Part of a small language model's weights.
Size: 24 layers, MLP 1216 SwiGLU, vocabulary 3909.
Training: a variant of SOAP for these matrices, 758M tokens.
Each number is 128 + 32 x the weight over its row's rms, rounded and kept within 0 to 255. Layers, rows and columns count from 0. The size above them is the row's rms in percent of the matrix's.

# layer 10 attention output (transposed), 448x448, rms 0.193, rows 7-19,71-83,134-147,198-210,262-274,326-338,390-402, columns 192-255
size [103 109 104  95 100 105 110  99  99 105 101  98 102 102 100  94  98  97  94  95 106  94  95  94  98  96 105 100 104 104 104 106  99 101 102 101 100 101 106 100  97  99 100  98  94  93  91  98  92  99  94 103  99 104 104 101 106 103 107  99 104 106  99 108 101 104 106  96 102  97 101 100 105 100  98  99 105  96 105 101  99 101  95 100 105  98  93  96  95  97 101  99]
[[122 125 116 147  89 160 150 133  78 140  85 132  86 134 109  52 124 104 132 126 143 152 179 131  85  61 161 149 107 177 130 165  98 107 116 187  99 116 171  95 133 122 160 106 140 188 165 110  97 155 121 124 206 158 163  93 175  91  66 124 112 132 158  47]
 [130 114 113 134  98 135 112 120 154 143 136 112 178 174  95 162  86 108 110 163 203 154 112 142 139 120 147 177 173 129 144 156 149 155 124 112 133 105 173 121 104 137 127 147 128 171 125 102 114  55 100 118 132 110  97 159 110 111 111 110 205 139 121 130]
 [152 108  96 113 144 129 159 135 156 108 190  91 140 100 101 134 128 159 135 174 183 166 106  93  92  77 147 185  69 201 132 100 121 119 122 103 187 151 143 163  94 130 169 115 125 166 181 112  98 113  73  26 125 143 108 109  97 130 140 142 203 193 111  90]
 [160 111  95 150 135 114 211 125 156 131 155  60 150 145  81 139 167 162  93 117 179 105 130  70 117  96 172 111 190 106 107 143 169 118  90 166 154 117 104 135 164 116 112  93 158 169 118 139 126 132 182 110 166 138 127  91 148 109 114 121  91 131  86 126]
 [179  98 187 178 180 117 157 144  94 130 117  94 184 154 132 147  83 148 124 140 165 168 126 127 174 166 161 120 109 152 121  69 116 186 116 128 151  93 142 160 112 142 177 135 128 184 120 112 166 146 140 132 142 117  58  97 143 185 113 173  96 128 159 201]
 [166 137 115 124 129 147 107 137 150 155 184 152 149 159 135  85 176 126 160 138 164 128  78 190  69 145 170 150 119  49 235 155 138 138 149 134 117  65 140 127 157 116 133 148 139 153 120 117 163 168 138  80  92 122 112 164 147 175 146  96 102 168  97 129]
 [186 170 115 103 136 133 174 112 129 100 146 156  91 103 151 205 112 151 183 157 178 150  62 135 132 139 127  83  89 145 123 138 145 193  99 101 159 160 109 122 125  90 130  91  93 103 154 169  96  92 135 148  76 128 146 104 119 111 150  33 122 158 136 172]
 [205 119 130  92 133 186 134 188  98 160 137 123 134  57 153 102 136 156 160 114 178 169 149 149  98 128 118 119 127 104 108 115 155 146 158 120  76  89 133 194  94 147  54 189 218 115 109  90  84  52 139 109 120 105 129 140 135 102 167 132 161 171 108 142]
 [140 141 186 107  88 136  60 155 167 145 108 101 131 139 146 125 145 139  93 100 114 131 131 127 121 163 118  97 125 108 128  93  67 164 141 131 167 151 112  92 134 118 160 138 127 103  93 170  77 144  84 133  72 136 132 152 160 111  84 133 162 191 176 190]
 [ 83 174 124 186 160 110 151  96 135  88  79 163 120 132 140 132 147 161 125 159 126 100 110 100 148 135  80 179 128 174 123  43  81 147 146 128 169 157 143 113 115 157 136 130  96  57 136 112 107  81  82 131 150 143 135 104  98 129 145 142  86 138 154  99]
 [ 98 116  93 118  65 157 136 170 139 154 146  98 164 125 153 150 135 109 110  76 192 164 157 129 135  83 144 115 108 138 130  82 123 127 141 138 140 162 122  91  90 105 173  89 113 111 109 117 129 115 163 156 125 165 102 172 155 137 123  80 173  98 106 151]
 [ 93 113 185 116 169 107 103 161 153 110 118 173 152 126  97 156 125 173 171  84 135  35  69 103 158 118  68 100  39  69 132 109 107 134 120 126  98 144  95 136 136 189 127 174 124 114  92 139 124 110 110 108  79 165 157  71  82 114 132 110 137 142 111 138]
 [173 117  73 151  97 108 120  88 130 146 156 127 156  83  93  92 102 121  82  75 119 162 109 181  64 148 150 131 124 126 130  96 143 215 105 193 110 156 142 118 119 146 145  84 141 106 126 215  87 151 125 117 118 135 150  84 129  91  86 166 118  98 147 149]
 [128 112  78 127 134 145 145 198 106 117 149  98 120 171 158 138 106 139 151 125  30  91 118  91 121 145 127 199 128 121 140 153 108 175  91 143 158 133 176 145 180 105 137  96 141 136 135 164 127 124 139 218  96 120 115 163 171  94 143  94  91 133 169 168]
 [132 130 161 107  88 141 174 122 170 142 166 125 100  83 124 114 140 138 119 151 141 111 164 152 120 117  95  54 122  91 139 131  95 128 185 107  81  96 165 106 137 188 198 115  79  87 120 131 169 140 158 148 198  62 127 134 114 162  95 141 119  72 147 127]
 [ 91 142 125 121 153 159 133 147 102 145 190  90 177 124 207 106  91 164 116 116 123 198  89 113 130 176  95 104 178 134 122  98  89 132 158 113 131 125 133 123 113  76 106 131 154 126 122 117  87 131 124 124  86 172 154 104 134 144 126 127 118  92 165 166]
 [129 148 148  96  76 187 131 148 120 159 130 131 108 166 114 167 136 131 158 181 161 155 155  95 152 128 127 131 157 120 151  99 115 129  86 195 113 180 111 136 150 119 126 120 120  89 119  95  90 157 112 215  89 147 106  99 103 163 135 107 186 152 159 122]
 [174  98  97 193 214 137 143 151 115  90 154 109 130 150 141 127 124 161 106 126 138 181 106 112 141 144 148 151 151 139 178 128 163 122  97 100  90 139  84 108 177 130 135 118 197 136  98 143 116 144 104 103 152 153 121  98 135 160 135 164 129 177  72  62]
 [ 70 129 132 149 135  51 129 152 137 145 122 114 140 136 106 184 160 148 153 186 100 140 154  98 184 100 112  91 141 165  74 108  92 113 106 175 129 133  75 196 174 158 180 130 117 129 148 179 167 141  77 157 141  57 104 114  96 102 171 131 130 159 137 146]
 [190 128 104 139 128 123 153 140  87 186 133  61  74 113 114 133 154 118  99 167  68 129 133 145 122 132 130   9 164 117 144  94 152 128 213  94 150 154 158 106 126 125 159 144  97 171 155 122 124 110 104 107 150  55 157 109 192 119 181 227  56 132 105 126]
 [146  99  75 159 117  26  80 101 177  85 160  91 144 140 164 145  94 133 151  75 107 138 154 135 138 177 165 156 186 101 137 108 138  86 167 145  87 157 177 114 108 116 132 141  97 100 154 107 176 119 128 156 133 101 103 138 136  99 160 127 148  98 123  99]
 [100 165  93 128 116 112 144  79 122 130 135  97 151 102 107 111 101 138 146 148 183 110 125  98 180 120 106 140  86 132 142  91 127 137 144 106 120 119 167 205 105 120 154 108 171 157  97 144 183 134  84 138  94 130 141 137 160 118 127 108 174 104 117 139]
 [155 174 114 107 141 123 125 132  83 138  47 128 126 157 118 190 183 120  97 141 140 125 137 152  72 137 185 113 140 168 153 129 153 121 104 133  84 120 162 125 129 103 132 127  85 113 205  82 146 164  72 144 165  64 114  71 138 139  94 124 125 134  59 105]
 [154 137 114 111 116 100 109 121 144  57 137 163 106 130 174 124  30 124  98 120 112 126 126 136 142 188  93 124 153  73 131 125 155 101 137 133 138 100 113 207 200 157 139 155 135 146 134 148 123 160 135 182 148 145 120 135 156  56 117 125 159 119 122 155]
 [112 124 125 151  71 164 138 173 130 161 162 118 137 184 162 155 147 127 144 164 111 108 137 132 160 108  82 172 116 178 116  60 124 101 130 113  94 194 167 168  26  87 114 139 181  98 163 172 133 140 118 140 140  97 138 160 137 126 163  89 227  90 125 131]
 [ 85 127  82 112 174 140 158  71 114 146 144 136 115 113 159 142  98 148 147 170 119  68 168 135 134  95 174 128 157 173 136 162 113 151 146 154 154 180 110 150 123  78  76 141 174 187  96 162  78 143  87 114 100 126 125 139 156 141 141 111 140 106  59  74]
 [162 164 179  81 175 114 135 119 203 202  80 160 123 127  94 134 125 114  63 109 133 102 172 119 137 185 128 177 124 134 148 155  66 101 129 126 101 131 193 120 108 112 183  62 131 162  74 103 169 118 102 131 107 142 195  71 156 171 141 125 125 119 149 160]
 [127 125 122  98  61  60 102 149 107  84 155 157 176 156 101  94  78 152 129  93 122 187 107 144 134 154 125 110 105 146 126 124 125  86 151 129 223  63 149  95 141  68 154 132 117  96  62 121 156 123 124 155 145 186 132  87  91 131 106 156 106 101  52 109]
 [ 90 138 115 145 105 137 134 129 123 139 133 163 108 162 102 124 143  80 127  46 138 139 107 193 129 119  87 120  43 137 108 143  90 162 138 158 153 150 120 159 131 150 114 124 145 135 172 108  95 132 161 100 124 187  93 181 125 154 125 141 111 169 145 114]
 [130 179 171 128 156 196 123 104 142 135 131 116 131 178 121  71 122 123 104 127 119 125 120 135 189 130 145 156 137  91  87 162 128 138 135 176 110 121 113 125 116 117 143  95 126 157  46  88 104 113 124 131 147 125  98 108  85 164 129 135 114  83 186  74]
 [138 169 127 158 139 158  84 134 138 122 101 168 167 110  98 106  69 132 126 177 139 172 131 115 112 156 160 139 145  71 103 142 143  46 192  91 136 160 186 190 138  90 100 105  99 107 145  72 141 147 115 111 149 153 153 152 130 145 110 178 135 136 164 116]
 [177 149  87  87  91 100 118 127 114  85 149 119 158 153 144 140 139 142 100 109 149  44  35 174  92 159 129 119 133 126 102 150 195 111  86 122 126 158 163  99 149 139 118 154 189  91 111 161 124 105 121 120 119 128 139 135  74 105 120 132 104 132 124 115]
 [133 168 159 139 139 152 137  86  74 106 119 178 117  62 164 127 140 127 122 139  67 155 101 134 142 145  95 183 169 131  97 118 119 129  88  97 139  81 136 136 118 136 127 146 144  68 103  84 153 116  99 142 137 138  71 112 144 145 141 117  93 125 144 109]
 [153  94 121 122 119 134 147 132 116 113 104 150 133 172  73 117 145 138 132 142 210 132 135  84  87 101 149 134 128 180 145 152 127 143 105 124  95 147 119 133 108  86 118 157 134 101  88  20 190 145 171 124 133  67 128 116 114 140 154 155 127 130  92 182]
 [177 196  77  83 146 110 132 100 164 145  96 123 143 159  91 170 103 131 152 169  89 110 124  98 162 109  92 108 160 136 131 162 109 102 129 160 112  99 138 139 106 112 116 120  80  74 182 157 137 183 119 167 114 115 139 146 137 183  78 113 185 118 157 107]
 [162 160 183  81 180  80 128 128  79 147 128 141 180 146 165 108 142 103 130  51  94 132 132 125 109 123 170 147 133 120 138 168 120 191 146 150 191 114 104 148 180 128 106 163 178  76 181  92  65 141 142 162 185  99 149 151 164  99 107 140 141 117  66  75]
 [ 98 118 101 134 120  99  75 105  92 129  91 121 135 108 146 180 143 175  94  76  88  99 123 147 157 104 139 131 130 104 162 123 115 105  87  73 114 130  70 205 121 103 117 177  95  75 112 126  72 135  97 136 145 125 113 136 119 134 137 125  92  73 151 155]
 [125  55  84 120 152 155 154 122  81 137  99 106 127  81 150  60 100 118 185 145  94 136 110 149  83 145  84 148 134 142  98 168 120 127 113 182 132 126 119 175 137  37 105 162 146 121 133 105 169 159 103 123 138  88 102 104 103 106 145  93 116 127 141 115]
 [ 95  87 147  95 124 138 113 168 171 172 108 131  62 129 161 124 163 152  74 143 128 100 123  84 122 181 123 156 175 139  67 108 123 135 110 112 132 154  73 142 150 166 150  73  89 127 120 166 133 187 122 115 152 132  99 160 120 161 155 117 122 138 142 174]
 [180 128  87 120 165 169 111 105 141 136 119 153  54 193 165 148 101  90 130 157 110 110 126 163 116  93 130 121 142  91 128 145 104  95 114 142  92  73 149 134 137 120 142 150 119 123  83  88 118 174  89 156 139 184  99  78 126 222 100 159 145 143 141 193]
 [105 132 101  66 120 180  98  84 189  82 163 109 154 133 165 186 156 103 132 147 134 136 123 167 131  93 111 116 175 163 157 135 138 160 105 107  97 160 129 132 115 105 114 126 147  99 149  74 128 120 147 115 170 130 107  95 114 149 149  82 180 151 128 130]
 [ 55 140 144 116 130 116  62  94  85 181 107  88 139 125 113 152 130 110 106  78 107 140 131 118 118 153  85  89 128 155 107 148  97 149 120 171  93 149  68 125 137 144 118 113  97 133 148 127 138 153 171 121 117 159 134  95 116 147 174 166 108 160  92 109]
 [125  94 120  94 146  97 113  83 154 112 174 124 115 114 138 122 159 127 127 132 119 119 170 118 127 134 131 164 125 189 124 167  67 164  68 157 113 145  68 108 184 117 167  81 181 107 120 146  99 177  78 104 154  82 206 140 131 156  86 183  85 152  98 120]
 [102  96  81 127 123 165 127 174 118 142  83 145 157 168 155 174 149 159 149 108  83 145 151 143 162 116 172  69  82 162 125 138 163 137 132 100 129 176 142  86 114 123  83 117 141 118 124  80 194 155  98 203 115 129 109 124 148  44 160 129  98 179 121 146]
 [170 151 101 128 132 161 123 140  95 178 113 180 120  71 147 146 136 161 106 106  91 201 134  97 122  90 129 113 175 133 165  88  49 106  81 171 107  81 146  96 101 149 155 113 141 139 133 181 173 176  62 138 193 147 139 141 153 147 152 166 126 151  84  89]
 [127 118 105 133  81 139 130  68 154 168 195 139  64 140 154 176 124 177 158 124  70 147 113 127 136 130  69  83 156 130 110 114 101 136 113  74 120 211 163 121  68 133 133  90  53 128 123 122  74 152  78 195  78  98  94 140 146 132 160 130 116  76 123 110]
 [ 98  88 100 106 166 101  96 102 107  65 121 144 139 113  92 128 100  99 117  90 162  97  89  87 102 134 132 141 125 189 110 125 100 164  80 153 154 120 142 116 128  74  95 114 104  97 151 138 106 137 120 106  82 119 160 148 120 116  98 163 133  99 131 136]
 [131 140 229 100 121 136  91  87 122 132 100 156 175 145  89 134 119 163 122  88 122 112 142 148 248 141 177 162 142  98 103  71  82 136 194 107 121  58 100 125 154 138 139 174 154 136 149 114 123  89 145 147 128 157 120 160 126 102 166 163 110 140 177 131]
 [ 71 156 168 142  79  77  82 120 168  96 144  71 109 170 106 141 131 189 140 176 107 117 102 139  63 149 128 106 152 144 106 108  44 111 144 147 130 142 130 106 132 151 149  98 127 165  85 175 116 165 116 105  91 158 152 122  83 149 165  80 137 141 104 139]
 [158 163  94 164 215 178 107 167 139 102 115 143 127 136 111 174 126 130  93  82 177 113 141  99 131  77  99  95 131 160 107 171 201  85 106 109  81 137 129 120 113 147 129  93 116 187  91 123 124 159 186 135 184 151  84  76 125 118 170 110  98  91 119 110]
 [124 144 170 120  98 188 148 108 223 178 229 135 109 106 112  88  96 107 131 112 158  81 118 147 118 101  92 131 158 113 147 171 146 125 111 171 140 149 144 137  76  99 119 134 143 132 119 139 111  70 161  89 109  83 143 178 132 111 147  90 139 209 117 120]
 [113  98 157 151  97 136 135  86 127 117 189  51 165 131  64 153 180 148 114 119 184 162 104 131 134 149 152 143 177 137 116 137  77 158  77 106 134 127 100 117 108 164 108 129 119 172  80 154 115 121 169 101 116 121 143 139 151 166 107 135  80 138 167 115]
 [141 136  98 175 126 150 126 130 115 130 114 116 120 148 126 115  83 119 136 142 177 171 110 196 130  61 149 131 117  89 118 152 148 180 185 101 112  65 118  95 135 124 128 157  96 105 126 107 166 115  84 114  74 134 126 112 128 152  56 132  91 126 174 143]
 [126  78 116 159 121 118 161  72 144 192 113  81 105 119 159  62  97 141 139 144  79  80 171 139 133 123 141 112 118 145 214 135 120  89 102  49 195 126 117 162 142  95  83 126 105 110 102 127 137 174 116 173  86 124 120 146 135 139 206 115 202 156 146 132]
 [140 115 114 181 136 178 171  99 145 156 148 150 167  69 121 114 159 150 115 171 129 110 145 139  85 146 106 138 113 105 137 121 150 124 119 128 128  44 146 131 160 155 167 176  89 113  98  83 156 130 117  98 179 154 119 171 140 173 113 165 110 105 122 107]
 [162 172 150 110 227 135 125 138 133  92  89  75 106 112 107 144  84  78 196 106 129  77  88 149 124 105 139 136 150 162 179 186  95  71 143 137 173 113 121 173 131 118 144  67 106 171 140 175 185 105 195 122  88  90 152  86 140 117 142 136 123 150 100 147]
 [150 145 150  97 138  94  82 103 159 182  86 108 112 104 160 134 122  75 133 150 126 133 173 125  98  96 138 160 134 132  75 142  94  93 134 133 133 140  92 103  90 135 111 171 146 131 108 107 151  98  95 149 108  98 208 169 158  85 164 125 109 166 114 103]
 [ 99 131 150 139 153  74  95 122 163 138 122 147 115 117 132 159 141  79 104  65  87 167 111 146 120 135 158 151  44 138 154 144 131 128 140 179 168 125 149 144 203  35 109 160 117 122 144 161 120 152 119 123 136 169 101  73 138 132 117 116  97  95 113 125]
 [121 122 167 143 133 111 118 175 126 119 150 116 169  94  88 118 115  95 180 185 129 128 126 118  68 125  93 168 169 175 123 123 179  78 119 161 163 130 181 177 148 133  95 149 116  67 144 142 113 155 184 103 155 139 204 153  83 143  99 102 175 128 147  86]
 [170  97 188 101  82  96 111 110 145 101  75 120 153 137  56  42  50 172 121 121 128  99 138 172 110 137 121 149 163 112 111 101 112  90 184  86 185  92 103 142 119 137 125 110  82 161 123 131  77 172 145 103 179 138 118 147 126 137 116 116 132  55 168  95]
 [122 131 123 106 109 104 132 107 131  70 138 137 185 205 112 126 161 151 135 108 177  94 145 126 181  79  91 143 105 157 125 110 124  71  97 190  93 100 106 178 139 131 172  95 156 122 125 121 133 123 194 121 139 134 127 181 125 133  70 136 111 122 173 127]
 [134 144 153 137 102 106 166 119 128 192 132 131 121 155 197 107 180  80 104 133 131 168  96 152  53 147  90 112 121 157 127 139 176 117 108 126 117 161  65 125 166 153 107  92 110 107 120 116 152 172 152 149  93 169 134 146 153 124 130  89 182 116  71 144]
 [113 105 109 109 101 179  75 182 124  94 136 131 136  93 127 122 127 151 163 127  83 112 102 161 137 140 143  23 104  79 138 109 106  98 103 150 112 128 183 102 196 111  99 100 134  97 110  80 168 150 157 125 170 109 113 144 118 154 155  94 168 110 142 139]
 [122 114 160 118 114 144 135 125 125  94 152 103 160 143 129 137 103 138 168 197 122 167 146 106 150  81 101 127  85 195 125 134 153 148 154 138 186 140  70  84 131 106 125 111 211 143  90 174 182 162 166 107 143 170 170 188 151 169 161 115 153  65 221 110]
 [161  87 119 146 123 110 140 173 159 193 119  84  97  98 145 108 192 173 169 181 145 161 131  80 166 120 179 161 130 122 137 135 172 123 131  82 158 113  98 155 112 153 112 131 159 159 116 179 129 155 129 139  91 146 101 177 193 146 115 128 142 126 128 131]
 [171 162  85 136  78 169  90 202  89 116 205 141 169 153 146 199 110 157 147 143  63 111 136 106  71 177 173 104 150 118 119 148 172 155 117 123 115 195 207 112 134 169 102 163  61 127  87 170 148  77 134 125 125 198 135 119 118  85 137 104 130 122 146 118]
 [212 133 117 162  93  79  94 130  46  82  96 144  93 122 146 170  90 146 190  84 126  73  93 122  69 105 131 148  87  97  83 119 170 128 104 121 125 158 128 109 110 179 121  81 139 116 181 135 110 127 143  93 110 190 169  98 159 149  94 107 142 155  62 122]
 [189 115 154 115 177 114  99 155 150 148 126 142  78  96  40  92 156 116 168 116 176 175 208 131 136 119 163 123 161 137 127  65 180 147 159 114  74 100 123 113 147 166 138 120  85  83 119 135  84  92 176  81 196 143 123 117 155 133 173 103 115 150 128 130]
 [174 131 132 156 157 158  93 108  55 165 119 145  69  81 141 122 148 196 122 166 145 169 140  77  86  92 149 144 120 149  72  74 107 124 125 110 118 118 118 162 181  68  46  98 153 180 109 169 117 151  82 114 120  94 155 139 102  94 120 146 156 214 148  96]
 [139 112 107  89 128 139 119 103 100 123  97 123 133 121 106 136  80 119 164 130 186 129 156 119  95  40 111 111 148 101 134 156 147 141 155 114 111  98 123 115 183 175 103  97  89  89 141 224 138 148 158 150 128  93  97 101 146 146 132 118 120 143 162 105]
 [104 137 135 114 108 118 145 210 108 126 197 138  88 128 170 143 143 103 170 114 179 113 109 157  91 147  59 101  95 186 143 146 115 129 175  57 149 112 110  68  73 137 104 123 116 142  92 140 135  97 165 113  85 137 134 172 145 107 168 119 144 164 110  89]
 [ 96 116 195 105 142  89 119 109 219 153 143 204 118 136 139  93 182  74 116 116 121 100 130  83 110  99 151 133  66  90 128 152 117  86 173 178 156  27  65  86 129 113 147 166 110 154 127 114 108 181 145  86 165 157 167 141 135  94 100 148 116 122  72 120]
 [109 133 102 131 101 186 150 184 165 176 143 123 120 136 115 176 171 125  94 144 115 147 172 143 114 166 180 144 134 108  80 141 149 131 119 135 148 181 167 155 107 136 143 150 127 125 104 154 133  42 138  78 110 131 130 137 194 164 181  89 152 126  80 120]
 [106 126 145 151 106 122 159 142 133 143 106 122 128  83 160 114 129  83  79 153  71 117 113 126  63 118 115 132 133  72 156 147 138 158 122 164 174 154 119  97  80 184  78  62 158 166 139 170  67 152 127 105 138  92  94 117 143 130  88 107 143 107 170 114]
 [ 72 145 146  77 110 135 139 152 112 100 176 163  73 115 145 137 126 140  92 170  80 118 100 124 107 157 106 116 102  72 134 149 132 185 115 120 192 200  99 137 104 114 130 169 152 146 150 108  99 150 127  88 113  83  92 143 142  68 148 128  99 142 131 165]
 [114 136  99 118 146 114 174 139 164 133 106 166 104 130  98 155  89  84 123 111 144 150  99 150 129 167 146 115 144 181 129  80 166  75  99 164 155 117 136 164  90 123 132 165 145 102 151 135  94 110 142 106 122 133  41 120 130 158 136 155 149 143 152 165]
 [143  54 127 135 144 145 157 168 135 158  74 101  94 157  77 149 100  79 140 122 150 100 156 161 146 195 183 154 112 130 112 141 128 171  94 102 164  93 148 131 173 187 149 155  71 165 125 160 134 120  82 201 132 131  81 115  86 154 104 103 148 169 136 110]
 [ 72 177 105  91 140 108 104 112 110 104 110 122 166  97  64 140 131 151 136  90 155  90  75 103 119  97 172 140  92 165 122 156 168 172  75 102 138 105 119  88 160 146 211  97  86  47  89 138 108 127 143 104 167 141 138 145  72 132 157 178  96 121 124  81]
 [197 196 135  95 220 141 133  80  96 142  73  96 132  96  82  66  87 177  87 147 131 132 111 154  91  99 100  97  94 134 122 167 114 126 138 134 154  86  98 134 178 124 118 111 186 127  33 130 127 134 140 124 143 140 132 181 112 106 138 151  90 120 164 111]
 [128 117 153 121 216 134 173 105  28 194 162 134 118  73 104  58 114 147 116 158 108 175 175  75  96 149  31  95 131  78 132 172 114 119 122 126  89 128 118 145 147 175 130 206 188 137 163 124 183 108 114 142 101 127 119 190 133  85 106  75  78 138 136 116]
 [ 84 108 145  91 160 171 131 151 136  89  88  72  81  56 165 160 169 162 143 143 135 120 101 111 141 110 140 106 186  90 156  94 141 112 134  63  71 169 148 121  70 143  94 146  92 138 135 141 136 132  77 143  91  83 141 185  98 162 155  90 147  97 128 110]
 [ 95 130  97 160 103 100 147 115 109 154 167 147 119  81 141  67 147 115 157  92  95 126  78 152 124 191 125 106  80  98 147  87 159 132 127 174 126 147  84  58 113  48  64  98 126 172 128 132 159 148 166  85  68 187 118 121 148 120 177 130 108 117 140 173]
 [203 135 151 149  98  75 152 160 104 141 185 128 168 188  45  95 160 114 108 134 150  68 128  96 108 160 103 126 122  54 140 153 155 119  96 110 136  92 105 111 192 141 175 144 167 114 141 165 198 191 106 137 122 132 117 116 135 181 108 145 172 134 142 137]
 [133  77 138  89  83 147 126  77 176 143 132  53 125 107 140  85 169 119 114 116  98  86 111 185 149 101 125 141  92  79 154 146 127 182 139  98 114  86  87 150 106 140 106 157 135 143 111 121 110 120 160  58  44 133 108 135 147 138 102 143 154 157 164 110]
 [123  98  58 119 151 193 146  93 138  96 152 115 119 166 166 201 112 124  91 175 138 145 131 151  86 140 140 139  53 165 120 143 111 117 179  96 114 112 140 172 104 121 154 105 153 133 112 139 134  40 103 198  73 140 111 122 156 123 101  81 133 135 177  93]
 [143 112  71 160 155 105 121  86 109 176 186  88 149 156 117 155  95 107 140  92 148 120  98 109 181  69 100  94 136 156 155 118 101 173 146 131 100 154  81 146 103  94 128 100 191 152 117 144 116 151 132 157 166 152 125 198 152 189 106 144 155  95 105 148]
 [ 94 127 109 115 123 152 113 137 182 143 132 138 146 138 157 150  90 110 122 127  99  99  86 107 124 128 101 167 119 149 112 130  90  65 113 144 112 166 161 106 124 153 130 128 104  67 124 166 103 164  84 167 135 201 169 114 143  79  92 122 192 125 113  92]
 [ 69 121 161 100 168 185  66 149  98 111  85 161 205 157 109 125 126 174 123 142 173  87 118 143 163 156 142 165 113 159 155 107 151 146 118  73 165 160 162 139 134 110 196 139 123 127 105 179  92 147 125 149 102 113 141 131 126 201  85 141  54 222 163 158]
 [107 105  79 180 135 110 155 129 166 119 101 140 166 111 160 117  96 105 199 205  87 126 140 160 101 134 122 139 133 131 137 142 153  81 148 104  96 190  92 153 107 147 159 136  96 175 128  92 161 111  70 100 119 161 174 127 129 120 107 135 113 128 112 193]
 [124 114 137 108 133 143 121 170 125 104 130 144 120 159 139 160 123 137  79 107 139 162  97 135 104 163 159 141 112 139 101 123 201  90 136 176 160 121 115 128 126 125  96 138 162  97 135 133 152 143 145 108 150 144  94 170 127  85 162 132 130  97 140 172]
 [122 173 134 133 135  88 109 190 126 146  86 140  77 125 124 130 131  99 125 144 146 147 141 145 115  92  93  92  79 171 136 128 145 146 169 165 118 114 168 106 121 105  98 114 104  93 147 139 164 162 151 141  74 112 158  86 156 177 146 183  74 155 148 105]
 [165 173  35 160 133 132 138  84 149  97 109  87 178  92  98 111 155  86 123  85 113  90 152 119 117 165 137 119 136 120 118 130 128 121 151 149 139 125 179 108 156 101 157 131 199 163 150 123 121 175 109 104 146  85 133 103 102 126 198 145 118 131 112 132]]
# layer 10 attention value, 64x448, rms 0.158, rows 7-19, columns 192-255
size [ 98 102 100  98 103  97 103  97  96  99  98 100 102]
[[144 136 138 200  62 151 171 120 147 118 151 130 162  82 158 162  55 113 115 144 196 100 184 117 140 142 129 189 180  86 101 147 175 104 117  74  97 164  99 127  86 150 107  77 170 120 112  61 149 120  95  95 121 101 133 125 131 125 121 131 143  84 106  95]
 [123 149 103 131  89  79 129 123  59  86 122 160 139  80 157 165 138 131  98 153 136  85  92  99  42 143 194 101 183  45 103 139 147 122 142 162 127 107 146  54 124 118 123 113 143  79  78 106 135 144 126 123 110  94  96 100 147 153 121  59  90 179 142  70]
 [104 122 142 172 133 142 128 145 113  48 151  76  35 152 117 160 141 137 163 110 173 104 138 140 119 156 114 110 142  67 154 115 113 135 162  91 137 107 112 136 170 123  76 123 164  91 154 144  96  94 177 142 144 150 109 123 152 126 109 187 130 175 111 161]
 [ 90 136 119 122 122  97  97 156 110  75 124 192 106 104 193 154 111 136 121  70  96 135 107  56 127 148 109 193 102 112 123  91 141  86 128  89 149 153 179 168 107 153 133 161 145 163  99 159 166 126 149 165 172 136 166 128 150 118 156  97 159 142 165 127]
 [118 192 104 140  91 135 118 167 151 116 108 130  79 117  98 104 145 153  92 154 102  69 112 158 168 109 137  96 124 109  74 100 136 177 120 166  98 135 143 118  96 152 133 115  80 126 129 134 132 116 156 132 105 131 142 147 121 114 109  99 128 153 122 207]
 [104 130 133 138  66 193 121 174 159 111 135 115 118 194 105 123 137 170  88 134  99 121 124 107 137 115 129  83 143 134 131 134 136  80 217 139 147 103 155 139 179 115  51 130 140 135 155 132 113 111 114 114 100  92 152 121 114 166  66 129 130 143  80 102]
 [ 80 187  96 118 133 117 104 145  81 115 125 159 115 141 207  86 126  95  95 140  95  98 147 174 119 166 110 109 158 137 133 135 151 120 117 100 151  92  98 166 140 171 121 150 151 157 177 146 111 144 136  81 129 150 125 107  97 123 108 101 197 147 105 122]
 [141 113 123 131 181 102 144  74  99 123  89 149  96 129 121 183 153 168  47 102 156 131 175 161 139 116 145 123  87 104 127 141 114 113 178  87  97 115  91 106 152 119  96 161 124 145 169 139 158 159 134 129 146 120 101 117 114 127 149 141  61  71 151 125]
 [131  71 106 146  53 154 125  85 135 109 174 124 103 111 149  98 150 146 120 136 146  91 121 120 185 155 105 108 156 156 137  89 170 113 159 118  94 130  91  91 106 121 102 108 167 133 148 118  92  83 114  69 106 158 123 105 158 179 187  77 102 130 162 142]
 [ 65 132 153  90 144 137 166  67 188 126 157 122 160 141 112 106 115 106 139 172 124 124  70 132 123 150 178 126 102 142 166 125 156 142 152 144  74 124 125  42  87 144 109 140 142 103  58  89 157 121 222 103 136 152 123 132 171 109  69 144 131  92 137 144]
 [135 112 154 157 123 115 184 194 140  91  72 142 159 174 151 190 158 115 151 163  88 143  98  91 153  93 181 119 171 132 102  75  98 118 125  89  98 156 137  88 182 133 138 125 178 138 147 143  52 142  89 126 135  80 167 132 122 168 189 132 137 133 167 140]
 [128 128 142 141  79 122 138 127 185 101  87  91 143 148 108 169  99 125 172 117 129 151  99 165 121 119 176 157 134 137 125 153  95 131 171 152 142  97 137 177 125 166 112  79 125 163 106 107 129 101 160 183 111 130 126 135 123  93 153 143  88 121 102 131]
 [ 44  84 135 171 107 175 157  97  72 186 102 174 122 146 119 159 195  69 161 116 141 110 145 149 191 171 148 120 134 197  62  82 151 111 132 120 136 120 101 141 220 192  81  89 167 217 114 100 161 143 113 112 130 129 171 156 167 168 111 110 138  87  77  78]]